config = dict(
    bias='none',
    lr_head=0.00874,
    schedule='wsd',
)
Each number is 50 + 12 x the weight over its row's rms, rounded and kept within 0 to 99. Layers, rows and columns count from 0. The size before them is the row's rms in percent of the matrix's.

# layer 7 attention output (transposed), 384x256, rms 0.0486, rows 107-119,235-247,363-375, columns 0-63
103:47 44 67 65 60 47 55 52 68 45 49 51 49 40 48 27 22 55 38 63 99 61 51 54 61 36 45 36 59 40 69 48 44 73 46 45 60 51 57 36 53 55 52 46 50 54 38 59 66 58 39 46 38 63 52 65 46 36 48 43 53 52 47 49
110:50 61 53 80 41 48 29 43 46 63 77 60 45 67 49 52 43 53 44 37 46 50 49 34 37 69 57 55 54 56 46 48 48 45 57 32 34 30 56 54 58 38 52 44 52 62 44 59 52 57 59 51 64 50 30 63 45 37 48 54 47 49 56 52
101:42 48 44 44 37 60 24 39 42 68 45 43 56 55 52 34 53 62 50 43 64 39 38 66 64 64 33 50 66 48 67 37 49 32 57 37 15 54 60 47 42 64 50 75 59 44 62 47 39 52 61 36 31 39 44 60 72 62 42 57 48 48 53 58
109:74 52 37 68 57 50 49 20 46 41 65 27 63 52 48 40 36 44 71 31 69 45 33 57 45 36 56 72 37 43 66 53 55 35 44 38 33 53 58 28 34 65 45 59 47 53 40 41 55 46 75 61 54 49 57 61 60 60 46 64 40 53 55 41
112:44 53 44 45 64 39 58 38 42 45 36 29 48 36 46 38 51 78 33 56 58 35 38 39 51 41 40 39 54 35 45 36 47 59 50 54 41 55 48 50 47 45 55 54 31 36 39 55 43 39 43 63 43 33 52 65 54 42 50 50 59 49 43 48
111:45 47 58 54 60 62 61 54 49 46 72 50 27 65 43 53 61 57 63 44 38 41 39 42 43 38 31 53 36 38 45 68 38 60 47 43 78 58 50 48 68 47 51 35 58 56 57 53 42 49 59 32 19 65 52 46 54 55 52 58 61 70 47 51
111:44 45 54 36 35 68 42 57 48 30 57 47 44 44 60 65 81 46 39 47 38 33 17 52 29 45 57 51 45 54 34 50 51 36 36 46 59 40 38 35 63 52 45 72 33 45 54 53 52 41 31 56 19 34 49 68 40 45 69 57 60 40 43 53
098:51 49 41 52 43 67 24 17 61 44 51 61 39 72 43 49 55 25 30 64 59 70 55 11 65 51 49 63 45 60 43 53 37 59 43 41 66 57 61 40 70 35 41 47 53 55 60 49 48 68 46 25 25 63 53 53 46 52 42 43 55 71 56 64
106:53 52 30 37 74 48 52 33 61 55 74 51 54 28 58 25 37 65 58 45 73 68 56 49 47 50 50 61 44 42 59 50 66 51 40 32 36 38 44 43 55 42 55 48 46 66 53 37 68 56 52 44 76 44 55 75 56 41 53 44 57 43 72 28
107:41 65 54 30 61 32 62 43 62 55 47 61 22 59 60 58 36 33 46 50 43 53 55 50 68 41 51 64 41 41 68 36 52 45 61 55 68 63 37 39 19 59 46 44 47 49 40 54 49 57 67 39 43 47 36 71 48 49 49 63 54 60 44 46
110:57 45 66 58 48 50 46 53 41 56 67 22 45 46 37 25 20 57 48 21 52 64 61 68 44 43 53 60 51 57 58 45 54 54 34 46 09 44 51 39 46 66 67 70 36 36 66 41 67 65 53 35 67 48 51 58 68 47 61 62 44 60 56 49
106:40 45 64 64 34 48 34 62 53 48 54 56 53 69 49 52 43 61 71 47 59 48 51 45 45 43 53 77 50 70 41 40 73 58 54 38 47 53 42 56 79 58 43 56 54 45 68 48 39 49 43 58 62 44 30 47 42 56 59 80 42 42 59 49
107:62 47 60 39 32 66 38 48 47 44 42 49 50 38 58 52 48 65 45 41 15 29 51 38 45 50 49 37 50 46 70 50 61 48 35 55 43 57 67 49 72 50 38 46 69 61 69 51 39 47 40 40 45 54 40 59 71 71 49 70 68 50 34 58
101:20 30 38 50 39 56 47 52 57 33 43 62 34 36 60 29 68 64 43 56 50 48 40 65 72 48 43 54 47 59 54 67 41 68 52 48 45 42 40 57 84 51 62 36 65 32 46 46 49 50 55 57 46 45 42 64 53 40 41 51 57 52 26 36
097:57 46 50 44 37 68 39 19 41 53 47 63 49 49 52 65 55 51 45 33 45 28 65 45 29 54 54 38 53 62 50 69 42 65 68 77 63 41 70 68 48 36 58 60 65 38 42 55 26 45 50 55 52 49 41 44 67 56 50 70 56 49 64 52
105:28 45 34 45 57 46 40 53 35 59 53 30 53 58 63 35 44 59 38 54 44 38 50 40 53 71 40 27 83 60 61 50 40 32 58 44 40 60 64 54 44 77 39 48 39 37 54 34 39 37 39 55 53 52 63 41 57 66 48 47 35 40 33 54
095:25 48 57 65 42 56 35 49 28 41 70 36 69 41 51 51 61 47 55 48 57 61 27 50 42 46 47 74 26 52 31 38 63 47 58 61 36 61 42 35 51 69 46 66 53 53 58 53 50 55 74 60 47 54 48 78 65 42 46 66 78 67 59 39
098:56 37 38 52 53 59 60 57 59 64 46 58 34 46 44 39 71 37 64 55 44 43 32 46 48 55 45 43 60 67 40 38 45 41 49 52 54 39 38 57 56 36 69 56 36 42 48 21 38 73 66 55 40 45 53 35 39 55 58 45 45 54 54 64
104:60 41 54 71 48 54 54 57 37 64 67 67 36 46 54 40 43 70 62 48 61 70 32 44 69 31 41 60 32 50 43 35 38 60 51 40 63 40 48 54 76 59 53 41 52 50 52 60 38 64 48 54 41 44 59 44 49 41 48 36 49 52 38 46
109:76 59 49 54 76 33 80 55 73 35 52 50 50 60 48 53 53 42 57 35 45 41 47 49 48 54 40 35 58 80 22 47 40 24 58 40 53 30 50 45 58 38 28 69 45 37 57 45 67 35 59 54 44 49 54 42 42 41 48 66 30 51 49 84
091:47 41 38 49 58 50 49 38 59 38 46 71 42 75 50 35 59 75 49 60 72 52 25 30 64 57 44 56 34 67 33 66 64 63 54 35 38 37 42 53 77 55 63 34 65 63 34 38 34 50 61 29 57 49 30 68 66 31 50 63 46 26 46 43
101:40 67 40 51 58 76 49 49 46 61 65 46 58 58 47 63 42 48 68 46 48 93 58 52 46 54 55 65 47 60 50 55 60 26 29 63 44 42 41 45 32 16 49 51 54 58 57 51 72 26 53 52 44 50 57 50 43 69 61 52 59 44 63 58
089:59 41 40 48 66 55 46 56 48 62 46 43 35 57 52 65 25 32 41 53 42 33 54 52 51 65 60 44 56 42 70 57 54 56 50 42 72 66 48 25 53 68 62 40 32 35 57 39 18 56 60 46 26 51 52 55 27 64 43 55 17 41 63 80
101:49 32 61 24 54 74 37 31 58 48 53 28 51 36 45 26 52 42 30 30 53 44 25 30 52 52 55 56 35 41 59 36 65 68 64 32 41 59 63 35 58 83 67 54 37 34 46 42 53 54 54 51 57 57 43 44 47 54 46 51 35 59 45 47
112:37 64 71 58 52 52 53 48 53 44 47 54 45 60 66 48 47 48 64 64 34 49 39 45 48 67 64 45 67 60 45 56 59 26 49 38 56 69 56 49 65 66 52 35 43 34 26 41 35 35 49 61 75 39 48 25 29 64 68 65 40 40 72 54
099:52 52 53 49 32 43 46 34 68 44 52 57 44 59 62 32 56 61 50 43 51 36 46 54 40 56 54 30 42 62 65 65 67 52 55 45 31 48 62 60 55 60 43 36 71 68 49 37 37 43 55 35 48 44 38 76 80 61 66 52 19 46 36 53
101:41 48 58 55 45 29 51 62 56 63 52 40 55 35 37 46 54 53 38 49 41 46 36 78 59 44 38 35 57 39 39 51 51 30 37 33 60 56 67 58 51 58 47 41 62 46 46 44 56 32 59 51 48 44 43 44 57 58 62 41 61 43 64 52
096:71 46 49 51 37 73 47 68 63 31 35 51 45 48 22 41 64 45 31 37 47 44 55 31 62 35 56 34 31 33 60 48 68 77 59 57 63 46 62 47 49 62 51 54 42 51 49 65 47 46 41 32 30 45 44 33 45 56 37 54 61 39 53 55
093:33 40 58 57 54 41 57 43 38 50 63 49 60 27 49 41 40 44 50 34 61 58 51 54 57 45 76 61 83 54 44 49 39 36 58 50 75 75 36 52 43 52 39 61 38 53 39 41 45 49 58 59 49 64 55 59 53 58 47 39 53 49 40 43
098:37 56 54 57 38 72 51 57 55 47 47 46 60 56 51 29 50 61 37 33 56 50 60 42 50 46 52 47 58 39 47 42 51 69 52 40 76 47 43 64 67 40 46 22 55 65 40 62 41 60 53 49 55 42 50 29 54 40 46 49 68 53 41 50
090:34 42 44 54 50 46 41 45 35 47 47 50 53 48 65 44 64 32 74 82 38 66 33 41 39 68 52 68 66 59 50 60 36 50 44 89 52 60 38 55 51 81 32 50 55 38 74 55 50 61 35 56 52 32 62 42 61 55 31 58 66 40 59 55
090:27 53 46 56 46 58 43 55 67 74 53 31 60 59 52 42 49 41 70 51 69 50 62 62 56 47 47 48 66 53 32 60 34 25 44 53 42 57 24 58 65 48 47 57 41 42 48 64 68 70 37 58 37 51 59 40 41 42 42 55 40 59 48 57
097:46 56 48 66 50 53 52 44 44 49 48 58 41 29 54 52 54 37 60 69 34 63 47 31 37 69 40 53 55 51 43 42 45 57 42 48 46 67 34 39 51 55 52 56 45 37 49 65 32 56 77 60 37 27 44 51 50 51 39 44 32 46 66 59
093:39 47 35 39 49 70 65 55 42 62 48 49 66 51 38 43 55 56 60 33 88 56 46 48 17 42 46 48 53 60 49 48 27 69 52 62 45 31 49 61 32 42 62 51 37 57 52 33 54 69 61 47 44 58 57 49 39 45 56 59 59 42 50 49
102:51 63 47 66 41 59 50 62 53 54 57 33 65 57 59 48 18 40 52 55 55 28 74 45 53 53 54 36 39 48 44 43 63 70 37 56 47 59 58 52 50 52 50 54 51 56 53 72 71 38 65 52 70 63 72 44 42 45 51 26 48 54 62 50
105:59 44 75 51 49 33 46 64 36 29 48 57 51 45 55 52 36 55 54 71 38 39 48 40 53 58 55 53 60 42 42 55 43 35 59 44 56 32 51 64 58 65 56 28 64 68 54 46 36 40 44 50 59 39 47 42 50 52 53 61 43 61 52 51
096:63 63 73 37 73 40 57 60 49 30 71 41 44 40 43 52 52 38 48 39 44 67 42 62 65 41 86 49 33 65 51 37 31 53 56 38 56 57 64 62 68 46 31 71 49 73 50 51 42 55 43 57 45 56 38 35 53 65 55 72 57 48 46 52
100:62 45 59 28 67 32 50 57 49 37 42 63 50 70 60 53 35 46 49 60 50 51 52 53 45 36 66 44 55 52 44 72 53 31 47 26 47 78 51 46 51 54 41 56 76 42 55 48 55 46 46 60 55 38 38 37 41 59 25 68 41 52 41 35
094:45 34 51 33 43 56 56 66 58 56 48 46 46 34 36 56 56 60 48 43 64 82 43 51 48 57 43 55 49 54 79 41 40 49 62 46 66 58 62 56 04 44 36 48 69 45 41 48 24 73 57 66 65 66 37 48 78 36 55 81 53 48 46 51
# layer 7 attention value, 128x256, rms 0.0518, rows 108-119, columns 0-63
101:36 61 45 35 51 44 65 58 77 60 57 50 64 53 63 61 38 35 55 62 34 47 37 74 55 54 36 60 65 48 62 26 45 52 59 38 39 54 37 46 51 57 53 64 55 37 53 47 52 60 67 77 55 53 35 50 61 55 50 58 47 50 56 55
097:44 64 43 55 55 28 39 37 63 46 57 49 45 47 43 26 39 64 69 82 44 38 54 62 41 53 47 41 62 36 50 49 37 49 48 37 59 55 60 53 49 45 35 54 55 69 62 65 80 53 23 53 48 39 36 41 49 64 29 55 63 54 68 44
099:50 59 57 28 93 56 47 49 76 59 72 52 49 40 42 48 38 37 58 63 54 42 40 45 67 62 42 10 60 49 57 58 31 55 49 32 51 70 54 41 32 46 51 71 49 37 46 49 51 56 70 39 39 62 59 44 57 56 41 60 54 54 73 30
101:45 63 39 58 74 46 43 37 23 51 50 70 56 35 53 48 50 69 49 54 35 44 53 57 32 46 52 36 42 34 65 52 43 72 49 32 60 46 40 54 66 52 63 56 47 53 33 51 65 66 59 61 62 37 61 58 45 47 59 45 36 46 43 44
102:55 40 46 58 30 45 40 38 41 31 46 36 49 49 40 47 48 51 51 48 39 49 54 70 63 61 38 59 27 44 42 63 66 32 26 51 60 39 49 26 51 32 81 49 36 47 57 61 67 49 55 53 52 20 34 65 59 37 44 53 35 50 36 33
104:60 56 57 50 43 59 62 40 38 50 77 60 38 42 52 46 50 47 47 46 49 41 41 36 50 38 44 47 32 35 48 49 54 79 54 58 53 55 41 54 63 60 54 58 47 68 33 27 62 40 50 49 70 39 20 67 58 54 50 53 41 47 40 62
093:72 47 40 69 35 70 59 46 46 36 57 59 60 58 37 74 43 35 49 55 50 40 52 78 65 36 49 43 50 23 43 39 35 50 41 41 41 68 61 45 45 39 25 59 45 47 55 52 79 65 12 55 65 41 59 53 54 55 70 64 50 69 35 59
101:48 52 42 40 62 53 54 42 55 48 45 51 31 38 66 58 52 51 43 31 29 41 65 29 73 57 34 44 45 55 50 63 44 17 50 46 53 45 46 35 42 56 53 47 61 42 52 47 50 57 66 41 38 71 39 59 43 55 46 45 59 72 61 73
099:54 34 35 48 65 66 44 57 59 64 21 62 41 48 38 38 37 58 56 46 52 53 53 40 25 33 32 59 39 49 62 46 48 64 62 46 42 37 51 32 65 32 44 55 60 59 34 39 63 52 42 18 57 44 53 44 43 57 49 56 41 56 36 32
105:31 41 49 57 62 27 22 33 54 57 42 66 52 40 45 49 52 40 72 69 51 43 45 49 56 57 53 32 73 51 59 50 53 43 44 51 65 56 47 33 38 48 48 48 58 46 57 64 80 63 47 58 31 44 40 37 55 57 27 42 48 61 52 54
106:55 42 60 64 70 28 49 61 45 73 83 40 57 46 40 65 38 47 55 63 32 41 66 41 46 48 50 54 39 29 56 46 50 39 55 63 59 64 49 55 64 43 89 57 66 61 57 54 54 43 64 54 47 49 49 61 53 48 32 55 54 64 28 49
097:45 67 54 38 50 39 46 47 45 40 43 40 31 50 68 61 51 62 36 49 60 45 64 57 72 38 23 31 25 48 49 54 58 55 49 63 66 66 34 26 56 68 46 64 62 54 54 66 73 56 43 44 62 38 25 38 53 59 41 63 56 33 41 50